config.yaml
n_layer: 10
d_model: 256
n_head: 2
n_kv_head: 2
head_dim: 128
d_mlp: 704
vocab_size: 5291
activation: "swiglu"
norm: "layernorm"
norm_place: "pre"
norm_eps: 1e-06
positions: "learned+rope"
rope_base: 10800.0
rope_fraction: 1.0
qk_norm: false
attn_scale: 0.0884
bias: "none"
tie_embeddings: false
parallel_block: false
init: "normal"
init_std_qkv: 0.0225
init_std_o: 0.0
init_std_up: 0.0225
init_std_down: 0.0
optimizer: "adamw"
lr: 0.00193
lr_mult_qkv: 0.4
beta1: 0.9
beta2: 0.99
lr_head: 0.00909
grad_clip: 0.5
warmup_steps: 513
schedule: "wsd"
decay_fraction: 0.775
decay_shape: "exp"
final_lr_fraction: 0.0
batch_tokens: 65536
seq_len: 512
doc_mask: true
train_tokens: 561900000
steps: 8574
dataset: "wikipedia_en"
Each number is 128 + 24 x the weight over its row's rms, rounded and kept within 0 to 255. Layers, rows and columns count from 0. The size above them is the row's rms in percent of the matrix's.

# layer 3 MLP gate, 704x256, rms 0.0737, rows 159-167, columns 0-255
size [107 110  95  87 101 101  99  90  95]
[[109 127 107 142 134 115 129 103 159 158 147 131 150 126 132 157 161 145 120 158 142 127 120 130 164  89 114 136 129 130 128 138 144  95 137 100 110 133 120  94 163 143 110 154  89 181 143 140 120 165 114 125 150 117 122 120 128 144 169 135 105 124  84 142  94 101 124 107 116 138 152  70 114  92  90 134 155 119  97 154 154 127  84 112 122  83 151 150 108 134  82 117 162 105 113  82 191 146 129 142 124 145 109 124 136 169 150  92 117 119 137 126 144 135 103 125 142 103 149 136 161 107 166 112 100  89 140 118  58 121  87 164 136 161 166 112 135 108 105 131 102 136 154 151 120 113 150 114 128 139 108 126 150 101 143 166 103 140  98 153 176 163 143 144 157 111 133 146  78 131  93 141 134 146 127 146 113 125 133 112 158 137 152  92  81 122 174 124 119 149 131 112 100 155 118 132 157 120 152  74 119 139 115  99 117 174 152 141 149  83 144 110 140 131 107 114 152 101 126 143 124 129  99 108 114 146 135 138 164 125 115 137  96 115  95 109 114 137  76 159 122  86 136 145 118 108 177 135  95  98 133 175 123  98 154 161]
 [148 103 113  97 147  86 112 132 117  89 157 107  99 193 115 131 113 121 129  90  94 137 188 107 132  88 127  90 142 154 170  99 123 137 159 125 124 151 178 134 103 143 120 136 146 129 133 137 129 121 102 140 146 146 133 138 173 101 144 142 105 111 126 144  92 130 164 165 158 125 159 141 120 139 120 145 118 110 154 133 121 102 129 144 104 108 117 165 129 126 133  77 101 147 148 135 166 116 147 109 126 126 111 137 144 128 146  86 133 113  94  96 122 147 120 121 132 193 113 137  91 108 140 140 125 132 131 126 154 156 115 108 147 111 109  77 144 149 176 142 121 133 165 139 134 121 179 137 124 134 175 168 133 156 134 195  93 107 125 156 121 133 109 106 137 118 136 117  92 128 148 113 135 106 137 116 126 134  97 150  96 124 165 121 160 108  72 129 125 139 109 102 142 151  93  81  96 127 109 139 132 122  93 129 101  89 127 103 121 111 144 190 139 132 117 138 185 141 117 150 104  97 130 138 117 143 106  98 155 117 127  82 153 112 129 126 114 159 116 116  60 122 119 175 138 153 154 107 112  97  83 132  98 112 111 114]
 [122  99 174 155 117 115 140 162 142 139 109 104 129 131 125 128 121 151 102  90 134 162 118 102 105 147 121 127 180 101  92  91 120 169 156 135 130 106 112 163 112  84  96 129 138 129 109 141  89 121 116 122  92 101  96 141 135 138  95  62 132  92 125 129 156 157 157 164 122 123 111 159 135 112 152 143 164 104 147 160 123 129 117 121 111 134 136 139 142 118 107 171 109 100 102 162 146 174 150  94 107 143 106 124 114 111  99 117 111 133 158 104 143 133  59 162 128 128 130 189 135 158 164 110 127  97 110  99 117 146 167  84 138 129 145 115 180 162 169 105 135 144 130 137 159 145 125 153 168 109 119 119 117 124 111 148 176 110 158 122 147 152 127 142 134 141 142 151 171 133 114 123 155 103 107 128 124 107 109 122 133 156 135 159 144 138 118 168 147 134 107 147  78 131 195 125 100 116 102 152 110  81 135 121 105 150 127 115 101  98 132 146 139  79 160 125 152 131 137 130 122  99 125 140 133  97 113 152 151 104 110 117  78 101 159 129 140  88 131 156 129 129  99 108 121 132  68 150 124 107 143 111 167 143 155 116]
 [ 99 131 183 161 157 136  70 141 151 110  73 168 122 145 110 101 123 106 144 127  96 157 118 131 121 119 120  97 140 130  73  95 104 164 154 120 156 160  96 138 133 154 110 155 184 141  95 149 121 120 162 140 129 130  90  99 124 124 102 143 125 125 106 158 181 108 130 118 112 126 104 175  64  82 137 129 158 126 151 140 151 139 102 108 125 137 151 131 151 161 138 159 146 123 117 121 147 123 169 109 128 177 119 126 135 151 118 126 101 127 134 147 152 115 122 114 112  75 115 100 149 123 139 151 114 166 173 116  88 119 115 105 104 147 136  98 130  97 114 135 100 113 126 131 149 135 118 153 144 107 151 109 105 112 142 123 164  99 153 144 110 111 143  95  87 158 102 144 176 123 106 114 141 140 136 115 147 140 116 158 134  88 109 107 109 147 142 125 104 140 128 167 118 113 146 183 127  41 143 109 116 132 142 145 150 120  90 150 121 133 169 139 120  94 167 124 108 114  74 112 101 118 135 114 153  76 155 135 117 160 139 116 107 141 126 130 129 124 106 121 141 124 125 117  80 146 155 145 113 123 171 113 158 154 109 128]
 [107 153 173 116 112 105 120 127 144 143 106 178 135 122  89 186 104 139 130 103 121 135 134 146  96 113 108 146 154 107  94 132  99 122  90  85 111 133 109 157 140 124 123 144 146 130  86 124 115 131 115 118  68 107 129 147 120  89 179 131 108 141 101  91  98 129 135 155 133 122 180 122 139  96 102 121 160 125 129 117 137 154 120 122 143 128 137 104 114 148 110 124 150 123 107 142 157 106 139 112  93 135 141 140 144  92 144 111 136 113 143  96 127 126 111 161 136  95 136 110 132 150 141 118 165 130  95 137 150 108 105 117 168 120 119  98 187 112 128 135 164 149  84 139 167 148 162 143 105 147 157 126 120 116 113 102 149 159 138 102 133 138 163 102  87 164 119 133 159 119 106 122 145 139 109 136 141 130 144 127 145 153 174  74 138 125 137  64 138 130 100  93  74 121 162 160 139 135 143 112  78  91  95 109 118 129 108 162 123 101 127 115 140 147 125 139 171  87  97 135 132 143 102 178 122 163 117 140 142 132 101  98  62 107 150 128 138 138  97 162 141 136  95 147  85 118 136 136  94 189  99 139 106 128 142 124]
 [143 146  99 116 162 105 118  94 158 138  60 109 113 120 111 147 134 149 153 121 160 101 106 139 116  96 150 112 147  97 123 137 130 151 113 130 104 123 101 117 110 134 125 129 107 144 152 130  98 150 131 151 103 134 139 137  87 115 111 116  45 107 172 139 106 129 112 140 132 109 125 118 166 122 139 137 137 148  95 131 133 104 122  85 179 127 155 122 111 102 120 171 145  83  90 169 113 135 183  84 159 149  99 164 125  64 114 172 130 133  88 116 136  86 172 155 112  88 181 138 130 162 149 101 138 135 131 141 163 123 138 137 113 102 182  96 196  94 142 136 133 117 118 158 113 125 137 157 130 110 140 107 130 122 109 121 140 143 170  83 104 134 143 131 106 122 103 106 157 134 127 162 167 144 139 149 137 123 131 109  91  91 130 158  98 120 151 117 125 120 122 152 144 126 141 143 131  82 138 112 123 140 145 147 141 126 131 156 128 129 135 110 167 108 131 109 111 169 112 179 157 169 111 102 103 150 118 126 117  97  85 138 121 129 123 136 108 132 136 154 134  97 114 117 151 148 106 127 141 159 149 126 102 155 170  94]
 [133 143 134 130 146 118 119 114 146 105 142 103 104 105 144 124 152 150 108 150 109 133  98 138 181 130  93  95  97 117 151 125 144 122 106 104 101 117 103 126 171 125 131 124 124 100 154 122 111 162 102 126 124  94 129 165 121 134 119 155 120 122 143 118  90 139  80 141  76 160 125 133 150 146 159 169 107 158 131 137 165 139 108 140 147 120  81 127 152 171 156 122 108 144 112 103 107 126 111 149 116 165  99 142 169 150 144 146 154 116  87 112 111 148 145 137 145 102 106 134 167 118 120 152 167 153  97  86 110 150 127 144 126 151  60 103 119 132 106 142 115 110 175 118 112 154 112  78 112 144  89 152 139 106 124 157 134 156 153 124  93 151 119 133 207 139 111 122  92 184 104 122 111 121 146 145 139 102 136 152 155 199 180 138  96 143  95 115 104 111 189 128 138 117 114  86 143  96 101  94 117 114 121 124 127 122 126 130 159 152 158 129 148 123 108 163 108 173 141 163 105 148 137 112 118 133 122 121 127 122 129 133 122 147 122 155  65 162 174 102  94 129 121 135 159 139 127 130 125 145 130 114 130 129 153 158]
 [ 81 137  84  92 162 151 156 135 157 121 148 137 139 168 150 116 158 145 132  74  73 136 119 140 106 104 143 147 160 127 105 149  98  81  98 120 134 116 123 151 110 122 137 107 104 109 163 123 163  92 119 137 123 179 134 153 116 154 118  51 101 119 153 133 136 113 143 115 135 116 139 157 106 146 158  97 142 172 133 101  98 126  59 168 136 125 150  97 162  83 104 106 111 115 121 109 130 162 129  77 133 117 119 152 100 123 143 107 143 176 105 106 136 160 128 156 154 124 106 164 127 109 172 141 135 125 177 168 111 156 119 130 129 159 107 108 125 133 143 155 155 131 141  91 122 119 135 166 131  90 121 130 151 134 132 145 108 135 147 112 105 137 137  85 146 137 145 146 132 132 153 102 178  95 132 146 144 125 115 133 106  95 124 119 132 152 101 122 119 115 115 100 173 127 152  97 128 105 135 106 114  91 139 142 110 122 118 106 164 116 120 137 138 105  87 122 137 141 129 159 141  87 103 119 113  89 151 143 103 144 139 110 132  90 100 157 152  94 124 135 112 144 131 145 160  82 116 110 162 175 172 160 143 146 150 122]
 [164 133 149  87 131 152 145 128 110 133 157 109 133 120 146 140 143 160 128 152 147 147 154 155 128 189 147  82 165 142 126 118 128 120 139 124 150 138 120 104  83 118 121 158 161 112  99 112 146 134 130 154  97 116  70 107 138 129 157 135 144 129 110 119 141 145 136 117 159 158 117 132  74 105 115 145 106 136 135 155  89  93 121 139 155 132 138 192  83 121 155  99  93 146 149 137 108 106 125 145 118 113 115 169 112 134 188 132 143 141 104 127 121 125 151 137 124 165  98 163 148 102 111  85 133 114 143 151 153 123 108 168 134 125 125 116 109 131  88 144 101 113 149 115 129  97 125 149 138 153 154 128 155 116 116 115 134 116 127 120 116  98 115 108 128 121 128 136  65 129 165 181 103 101 116 164 101 121 135 168 128 104 112 161 111 131  93 134 131 134 130 100 171 169 123 109 151  99 120 130 183 141 127  80  95 170 102 127 136 113  81 173  87 126 124 122 162  87 135 120  94 122  96  88 120 130 168  89 125 126  92  94 167 121 159 146 150  64 125 144 131 104 112 144 112 133 125 117 150 158 144 151 156 119 167 126]]
# layer 3 MLP up, 704x256, rms 0.0708, rows 159-167, columns 0-255
size [107 109  99  97  99 102 103  87  94]
[[103  75 101  86 129 160 160 100  76 135 148 132 129 148 102 116 114 109 142 185 158 115 116 162 118 185 114 137 128 116 146 140 129 123 168 120 147 167  94 118 157 163 110 136  97 128 133 135 147 130 147 110  92 122 153 142 107 115 127 140 103  95 114 148  81 150 138 163 148 139 135 161 114 115 121 167 143 139 171 131 167 120 176 159  82 154 115 133 164 132 136 139 144 148 147 111 121 147 153 145 141 124 118 110  95 147 145 131 109 120 132 142 122 120 108 111 128 130 148  94 142 119 144 133 147 176 142  91 108 109 136 104  69 186 152 125 144 120 100 151 132 107 102 178 126 152 105 127 143  95 109 123  88 113 142 155 107  82 174 141 153 148 142 120 135 150 111 127 126 138 114  97 111 147  81 127  79  94 136 122 123 141 105  99 137 157 149  74 134 131  89 131 155 157 130 143 152 141 151 125 149  95 114 113 123  96 133 146 147 105 122 154  91 126 128 139 100 184 137 106 124 144 170 118 138  78 153 132  66  93 108 119 143 134  88 147 131 105  91  90 142 132 113 115 144 129 115  98 116 152 101 135 154 153 116 131]
 [134 100 133  94 136 127 136 121 136 123  98 180 100 120 153 139 139 136 139  82 128 139 138 134 121 142 129 126 138 112 123 124 137 125 144 132 155 184 128 131 117 106 140 136 140 168 113 101 141 105 130 152 109 161 109 140 152  87 112 140 158 125 154 131 143 109 134 167 105 132 122 138 129 148 117 179 101  74 105  98 140  97 118  96  86 126 139 140 123 136 141 149 139 124 112 138 139 128 146 161 108 141 156 123 104 137  92 106 146  76  95 116 148 175 157  73 118 133 113 100 113 125 134 127  75 150 148 123 114  98 163 108 188 152 124 108  89 101  96 121 105 103 116 138 154 144 130 136 120 135 187 153 130 138 159 148 119 122 147 158 100 126  61  89 111 145 141 151 134 126 119 168 149 138 159 137 140 107 115 143 119 174 153 147 177 100  95 141 157 130 131 135 161 142 155 119 147  48 138 113  84 140 143 163 127 113 122 104  89 126 115 145 167  82 136 142 114 128 128 112 145 151 172 112 129 124 138  64  85 121  87 147 102 140 104 117  86 113 164 118  86 153  91 113 142 145 150 133 115 123 149 137 121 113  95 125]
 [149 155 124  87 139 119 131 121 132 141 125 137 125  97 143 158 145 136 165 170 125 128 115 161 132  78 181 107 148 153 111 163 135 119 125 147 109 130 132 118 118 131 139 125 152 118 140 161 138 125 112 117 121 164 114 141 181 139  97  93 104 143 166 145 147 153 114 120 148 158 153  90 153 121 108 117 122 187  58 125  99 154 133  88 114 126 106  63 111 115 118 138 143 138 118 141 141 120 156 123 106 117 118 136 152 110 134 109 154 103 129 129 106 115 128 118 165  96 141 164 111 135 137  86 104  91 122 128 146 107 126 151 123 116 138 169 115 137 178 122 144 125  88 115 121 112 117 169 102 133 117 108 137 152 185 123 138 150 120 130 139 128 135 108  75 145 127 135 104  96 159  42 156 147 135 131 112 134 126  70 134 132 135 149 124 115 125 117 129  87 137 105 138 135 115 169 125 114 168 172 147 123 115 158 128  93 175 132 115 119 183 128 120 145 131 137 101  95 102 147 172 153  90 146  82  95 108  96 108 144 103 106 167 115 122 151 138 111 124 123 158  92  92 103 133  99  79 111 158  90 116 127 146 115 136 141]
 [160 150  98 109 119 126 159  99 144 152 125 147 119 143 102 113 143 146 131 118 142 151 123 147 121 168 119 137 143 117  99 146 172 168 170 148 117 119 130 125 134 125 106 127 129 120 195 101 126 140 128 161 125 154 139 110 140 142 117 146 144 133 112 133 113 153 119 175 141 134 109 164  75 104  99 130 168 138 112  82 160 132 162 115 133 157 112 150 150 114 126 102 165 136 115 176 107 129 105 115 149  80 114 124 165 153 113 109 158 136 120 120 131 131 101  95 125  72 129 130 153 101 143 135 124 125 133 175 132  72 103 117 134  94 152 118 126 119 122 123 144 139 164  81 134 142  80  96 118 128 101 125 102 125 110 153  87 154 130 123 130 121 179 128 118  94 135 123 142 154 125  85 147 102 122 124 158 117 122 130 160 124 127 121 137 120 130 188 115 140 133 105 147 122 155 112 111  96 121 171 120 166 125 152  87 128  80  98 181 104 169  75 142  73 147 112  98 121 140 164 126 130 125 170 146 125 100 113 169 150 128 127  67 151  94 109 201 128 137 122 147 121 120  97 123 138 143 104 144 126 120 127 159  95 119  97]
 [177 120 103 153 136 164 127 148  27 113 168 109 120 128 141 129 179 131 132 125 138 107 161 145 139 124 119 122 136 169 131 111 165 124 126 129 183 119 116 112 120 160 123 131 136 137 120  99 161 147 129 136 125 112 115 131 122 112 133 140  89  99 108 121 146  97 148 150 114 131 125 131 135 130 156 124 148 128 130 137 148 166 137 153 156 163 128 179 165 125 118 122 139 123 104 157 166 139  79  82 137 119  87 131 129 195 104 128  74 155 143  97 136 163 145  90 107 119 156 163 154 126 122 140 104 130  95 166 128 101 152  97 137 118 124 173 130 115  82 128  97 120 101  98 112  87 126 118 151  93 130 111 133 158 102 123 126 169 136 130 147 101 163 161 132 135 116  63  97 130 125 128 118 113 123 159 119 145 148 124 138 178 142 130  92 151  98 106  98 117 165  77 131 155 104 103 127 104  80 118 120 141 101 131 146 138 126 110 148  93 116 114 109 167 113 143 138 117 136 131 154  95 115 122 144 171 115 126 111 139 151 140 117 106 179 144 128 123 145 110  98 106 132 113 127  93 117 141 106  72 122 163  96 130 104 135]
 [158 121 134 153 135 150 153 120 130 111 126 134 135  98 135 141 153  94 137 186 136  87 123 149 131 129 152 172 106 149 122 153 143 138 110 109 181 113 132 117 159 143 119 119 109 124 131 126 109 119 124  88 150  90 136 110 112  78 126 112 120 130 135 103 136  99 118 163  82 179 104 143 138 132 122 135 148 115 139 126 133 125 144 170 135 120 177 126 194 139 144 134 185 160 114 135  75 110 119 119 119 102 100 102 149 111 130 144  91 138 150 127 136 113 157 118 111 179 138 109 134 151 117 134 119 150 154 152 122 121 140 108 109 116 106 140 123 114 102 146 138  97 144 115  94 117 130  95 135 129 172 121 118 105 134 109 141 137 127 137 152 147 122 135 182 121 121 119  99 124 140  84 156 185 130 142 122 107 116 126 181 161 137 120 130  82  92  81 144  83 100 144 122 120 152  81 151 117 136 138 124 131 144 147 130 157 159 130 173 146  63 136  68 162 132 122  65 145 121 142 120 176 160 141 113 125 127  95 107  96  63 100 130 118 129 102 143 114 153  87 144 117 140  78 135 120 107 116 152 115 107 128 168 135 132 161]
 [142 140 167 143 175 164 134  93 134 133 124 145 120  90 134 112 130 129 143 139 143  93 103  98 107  98 208 143 147 135 141 141 104 106 149 112 148 156  87 136 189 169 124 120  89 144 120 151 134  93 147 172 120 122 122 152 131  82 101 156 131 111 132 179 126 111 129 130 137 169 157 121 153 164 118 122 161 128 112 132 132 112 115 119 127 123 130 130 135 137  96 104 102 179 137 143 150 136 143 151  78 138  93 105 137 163 109 134 113 117 146 105  75 141 156 117 101 127 163 159  93 105 125 102 130 161 127 124 100 120 140 129  95 121 134 111 134 105 140 142 107 147 105 134 154 122  97 136 146 109 138 128 116 104 141 102 111 120 149 104  95 146 142 100 145 133 172 135 161 161 136 113 155 169 113  90 153 100 165  80 111 106 140 116 120 145 194 133 132 145 172 114 172 118 146 158 149 127 162 128 128  76 157 114  99 147 169 132 149 127 158 129 110  90 113 155 156 156 129 111  96 111 122 116 143 152 122 127 171 108 142 148 105 127 126 123 101 128 106 138 151 137 129 136 110 183 132 137 138 109 174 139  86  86 144  80]
 [122  97 157 119 157 151 120 100 105 120 130 143 102 154 147 121 134 125 173  95 116 123 122 124 106 159 115  70 116 132 160 117 172 127 115 109 123  88 110 128 133 138 146 125 137 118 174  93 127 125 114 102 133 105 155 147 156 132 158 143 158 117 103 161 111 163 152 197  84 105  96 161 155 126 142 125 161 145 160 116  78 104 142 148 135 140 121 119 109 154 127 113 118  96 183 138 140 126 161 128 148 159 135 144 138  86  93  87 137  88 110 100 120 124 108 111 140 121 149 135 100 153 132 161 137 143 118 126 143 140 142 109 148 149 147 113 100 112 167 114 150 150 142 111 100 196 135  96 124 148 141 186 138 170 145 110 148  99 122 130 113 153  96 176  94  90 159 115 150 106 132 138 102 105  83 124 114 110 134 151  82  97 143 185 152 104 120 130 114 119  77  99 124 133 131 126 126 128  85 137 152 127 149 166 161 104 106 123 127 142 135 130 141 107 124 121 116 152 104 139 139 150 176  78 110 104 142  75 121 112 108 146 129 123  99 170 116 110 163 120 118 114 128 123 115  84 123 114 109 119  69 120 116 129 116 137]
 [104 126 151 137 130 108  97 131 117 161 116 114  71 143  88 151 169 143 142 154 144 130 141 120 160 135 161 132 148 141 112 130 144 135 153 142 165  96 115 125 173 164 148 150 149 114 147 151  88 132 128 118  99 119 105 136 148 115 117 172 159 127 133 120 121 140 109 116 111 144 136 168 122 144 119 132 135 158 118 146 108 132 123 148 140 133 149 115 177 154 153 105 142 104 145 161 136 127 118  91 123  84 121 110 144 176 121  98 110  97 145 128 153 135  85 110 127 116 161 128  75 108 116 128 131  92 140 117 159 103 126 128 171 122 131 125 126 108 158 114 150 143  80 123 103 155  70 166 103 138 117 116 103 106 121 142 141 130  84 160 126 124 113 146 111 146 154 158 137 115 118 137  89 147  97 115 108 114 118 131 100 174 181 164 132 179  90 145 109 142 108  93  97 154 121 154 105 168  91 123 107 114 144 100 107  81 121 145 125 113 106 118 123 119 138 120 104 103 123 107 132 108 107 145 129 108 116 145 124  74 142 100  95 140 122 131 101 149 117 111 160 158 100 156 109 172  74 132  97 155  76 179  84  86 157  86]]
# layer 3 MLP down (transposed), 704x256, rms 0.0706, rows 159-167, columns 0-255
size [105 106 102  94 100 100 103  91  98]
[[123 148 115 144 117 131 173 124 100 140 117 107 132 109  78 170 125 114 118 159 122 172 119 120 175 103 154 157 123 102 143 150 122 153 120  98 129 125 146 118 147 108 190  89 126 131 139 130 119 146 176 122 160 162 139  95  91 107 102 143 136 139 124 135 125  98 122 164 139 142 143 139 132 110 111 111 137 166 124 101 137 111 135 150  89 103 167 129 122 178 147 134 163 160 157 130 149 101 143 109  69 128 122 113 151 125 110 151 137  93 122 165 128 114 129 124 135 123  85 110 125 120 103 111 120 128  87 107  95 102 108 120 100 106 149 155 127 123 124 127 142 133  93 169 170 113  79 150  97 139 148 123 113 145 148 123 104 130 137 167 113 126 172 154 107 127 161 176 122 150  92 108 112 124  87 130 139 113 127 147 118  71 138 159 189 110 153 109  98 120 157  98 118 104 143 134 168 128 129 120  98  96 117  52 158 153 156  90 127 123 143 113 141 101 101 125 163 142 136 113 142 185 142 148 135 116 110 131  98 135  76 157 123 112  99 123 133  84 138 107 118 138 115 106 149 148 137  77 160 149 131 161 151 153 130 131]
 [141 137 104 139 115 136 145 150 129 100 157 147 114 107 145 196 140 123 102  96 125 113 119 105 113 114 130 106 153 107 106 136 104 125 173 155 103 155 153 136 107 129 151 147 140 142 124 133 109 141 135 185 128  78 137 123 173  93 119 142 117 107 155 137 156 131  94 132 109 144 111 128  93 150 126  95  98  89 140 126 177 115 159 146 152 125 130 117 131 152 124 120 149  69 170 109  96  74 143 131 136  99 106 133 105  92 160  90 118 117 131 137  69 128 137 117 129 136 129 123 162 167 136 123 143  96 127 127 150 134 100 148  70 146 148 166 140 117 120 129 167 130 123 107 118 113 156 143 150 132 157  96 132 153 133  94 125 156 162 121 130 106 172 114  87 138 127  92 122 145  96 152 145 131 138 167  92 141 116 112 168 120 124 160 142 137  83 128 123 142 118  99  95 105 119 142 133 140 127 186 150 159 130 150 150  86 147 161 122 125 171 148 126 165  96  55 115 146 108 115  60 133 116 159 100 125 114 111 117  96 126 118 131 109 114 120 106 134 153 130 139 142 154 127 138 102  81 160 135 156 135 163 158 122 106 167]
 [118 103 142 141 115 119  90 115 125 127 148 122 165 140 143 106 120 131 135  95 140 151 107 120 116 120 143 106 186 171 126 142 112 133 132  73 126 123 123 151 118 153 121 109 155 130 116 119  86 137 155 119 145 149 118  91 126 104 121  93 121 106 145 148 140 133 142 119 108 137 130 182 133 127 168  85 148 129 145 120 136  93 109 169 160 126 106 133 130 165  89 129 130 107 166 105  86 161 123 133 119 114 151 115 152 126 122 121 142 117  89 110  50 157 115 144 122 147 137 117  85 107  80 142  97  97 124 129 151 158 169  98 172 129 115  90  96 143  83 159 116 249 137 157 130 124 125 157 147 149 113 146 132 113 133 105 138 129 131 113 135 151 118 107 152 146 108 130 120 135 141 139 141 122 129 129 131 130 117 136 125 107 160  95  94  88 121 170 136  88 117 101 120 133 135 146 100 157  84 122 119 151 126 135 145 140 126 150  85 135 123 199 158  95 139  78 147 119 116 122 150 101 126 143 170 120 119 178 147 145 132 155 121 166 108  87 156  98  96 141 152 134 129 112 124 133 120 131 134 115 115  95 126 142 142  87]
 [123 141 151 113 102 147 139 136 127  83 157  86 110 124 125 148 137 152 124 139 101 125 132 136 129 108 128 123 120 148 112 167 124 110 128 164 128 113 127 112 127 137 191 102  86 144  80 146 127  85 118 130 126 134 175 168 178 111 142  99 136 140 140  93 127 128 163 106 124 148 117 110 195 193  95 129  90 117 159 152 130  99 106 148 114 131 108 138 123 176  91 151 122  88 157 106 137 128 127  82 133 148 135 143 125 117 134 154 140  96 111 137 120 148 179 169 142 154 139 141  95  91  97  97  94 130 143  50 138 135 127 118 135 111 128 124 178 135 132 115 111 102 117 148 173 110 126 139 110 116 160 113 136 129 169 107 108  90 127 146 132 134 112 147 105 120 126 121 117 130 123 139 125 119 148 146 135 123 131 150 132 130 136 136  60 119 136 160 151 136 112 147 184 127  55 109 113 160 141 119  88 121 134 138 137 150 141 114 144 149 102 128  93 121 104 170 153 126 142 126 131 155 117 113 123 169  89 134 126  59 102 122 142 144 124 113  93 160 147 148  97 176 113 101 140 163 101 130 119 129 115 115 141 119 119 169]
 [100 101 180 127 117 136 139 112 156 151 123 103 131 166 112 128 123 102 120 109 131 137 117 100 129 145 136 100 122 133  91 140  92 107 106 149 124 157 131 124 134 126 122 126 138 160  98 150  84  98 142 122  99 115 127 123 149 163 118 115 145 130 149 139 150 131 144 118 124 153 108 143 144 127 133 133 117 122 153 121 106 141 104  89  99  99 153  98 108 156 131 127  60 150 133 160 110 159 142 147  86 149 197 159 129  96 155 143 136 144 165 112 179 147 129 116 163 103 122 103 147 112 149  96 173 149 166 155 141 130 131 154 139 102 123  97  90 103 128 112 165  66 126 161 123 173 126 164  98 121 141 120 152 125 161  63  86  91 148 147 107 165 173 107 116 155  92 107 112 153 166 126 149 133 141 132 146 107 163 133  92  86 103 135 172 115 116 182 151 136 109 102 135  85 124 132 109 121 154 124 119 125 107 136 102  75 131 143 117 119 150 156 123 120 159 142 116 115  89 119 128 156 148 142 126 124 132 194 109 138 111 101 123 144 128  75 171 151 111 119 143 136 125 130 100 137 108 154  99 138 109 130  94 118 160 135]
 [134 131 139 137 137 113 156 130 174 130 127 151  92 108 101  79  97 102  93 106 169  88 141 124 150 168 149 119 108 157 118 143 127 121 132 143 106 126 141 109 125 103  95  97 112 107 137 120 148 106 114 168 147 118 116 112 168 128  79 147 145 122 128 149 154 111 121  97 116 133 145 113 125 120 131 158 144 128 122 151 121 128 107 156 138 119  88 158 151 102  84 128 109 148 155 119 155 128 111 146 187 133 140 116 132 126 129 124 184 155 108  96 131 128  84 149 110 111 153 115 105 118 107  82 149 136  88 202 116 149 101 136 134 120 134 134 117  70 143 121  83 146 128  98 105  98 130 143 134 130  77 103 141 162 111 113 135 133 112 133 121 128 181 179 163 161 112 175 140 121  76 132 124 120 126 147 148 152  84 111 127 138 118  84 158 142  61 164 117 141 120  99 123 107 124 126 101 110 138 140 140 113 144 120 181 162 132 151 135 120 113 138 141 120  77 109 126 184 147 116 143 180 129 140 143 125  99 152 120 121  91 167 137 149 118 102 118 174 133 138 145 144 102 168 134 125  78 141 134 145 142 125 148  99 139 105]
 [134  94  97 157 135 136 140 149 145 152 138 137 200  99  93 153 149 156 101 172 142 142 110 119  89 111  99  88 128 115 113 131 125 115 114 115 145  86 124 119  77 117 121 148 107  56 125 124 151 130 135 107 109 153 108 114 127 143 123 171 131 111 127 150  85 134 131 126 143 137 174 159 123 134 113 177 132 129 134 121 115 147 119 110 142 140 117 103 138 157 130 145 103 123 128 118 123 183 121 151 118 126 148 133 151 131 154 153 108 114 119 149  27 168 130 121 110  97 113 134 167 105  84 112 138 121 153 143  96 125  94  96 127 150 108 124 127 140 104 128  94  64 165  97 135 103 102 105 100 159 143 124 143 122 152 145 129 149  98  81 136 159 106  96 120 105  70 133 117 128 112 129 130 125 158 111  93 139 128 136 144 159 120 166 188 139 107 120 189 141 127 108 158 119 108 119 102 123 159 133 114 155 158 131 117 112 104 129 152 129 117 122 118 131 122 134 160 125 117 137 131 174 153 147 145  80 127 119 183 169 110 150 151 117 144 121 160 132 114  95 124 162 140 167 114  95 120 126 139 127 130 125 119 151 121  91]
 [ 64 103  73 104 156 137 140 152 122 115 131 175 132 148 102 130 190 124 141 103 121 104 140 114 105 108 112 164 126  97 128 111 102 134 113 105 108 132 143 124 128 178 118 135 108  56 146 139 168 125 110 100 130 174 131 107 117 129 101 109 122 112 149  88 169  90  94 165 101 127 167 123 107 162 126 114 146 123 140 123  93 171 134 129 124 120 144 155 130  92  99 136 116 140 131 122 132 140  92 127 119 132 100 142 146 114 111 167 129 151 115  99 107 115 171 126 148  97 110 133 116  67 104 133 143 155 157 152  98 147 110 132 127 124 100 165 144 128 147 144 131 165 124 108 171 112 125 113 125 153 161 109 161 109 114  96 106 148 136  83 138 109 155  70 146 104 140 161 128 130 172 107 128 144 126 156 176 122 140 140  82 125 123  90 153 157 118  69  81 112 113 130 158  89 125 103 116 148 139 108 116 182 112 155 114 129 142 127 138 118 141 130 124 129 148 175 146 151 150 155 102 154 116 139 135 140 152 176 130 148 149 138 151  83 154 130 115 101 153 134 110 109 120 142 148  84  93 121 141 150 137 132 129 135 139 152]
 [140 142 122 106 101 137 139 101 139 159 108 114 118 119 141 138 134 132 103 129 158 104 112  88 158 142 119 148 112  73  91 130  92 113 134  98  73 187  97 156 124 113  76 133 133 143 141 140 141 139 155 136 103 125 144 110 144 143 149 165 128  91 121 145 116  99  99 139 130 105 132 149 162 145  96 100 115 152 154 151 118 143 116 123 134 115 118 142 106 113 173 179 116 159 117 100 134 193 142 115 173 121 128 115 105 120  77 144 142 136 109 122 114 140 164 149 117 155  84 150 161 144 137 101 107 138 123 140  76 171 113 142 144 106 111 121 109 145  96 153  82 135 112 138 159 138 124 116 123 120  89 104 133 136 161 156 135 128 118 104 136  95 142  87 108 137 175 165 123 124 138 114 109 101 115 150 145 114 116 133 101 149 132  76 101 141 197 120 116 155 112 101 162 114 130  96 131 108 109 114 167 147  76 126 146 164  82 119 157 124 117 113 101 140 100 173 134 125 165 160 150 134 115 117 134 159 182  92 105 149 131 127 159 105 141 136 117 124 102 148 109 149  87 141 128  88 129 134 138 137 162 115 130 182 128 152]]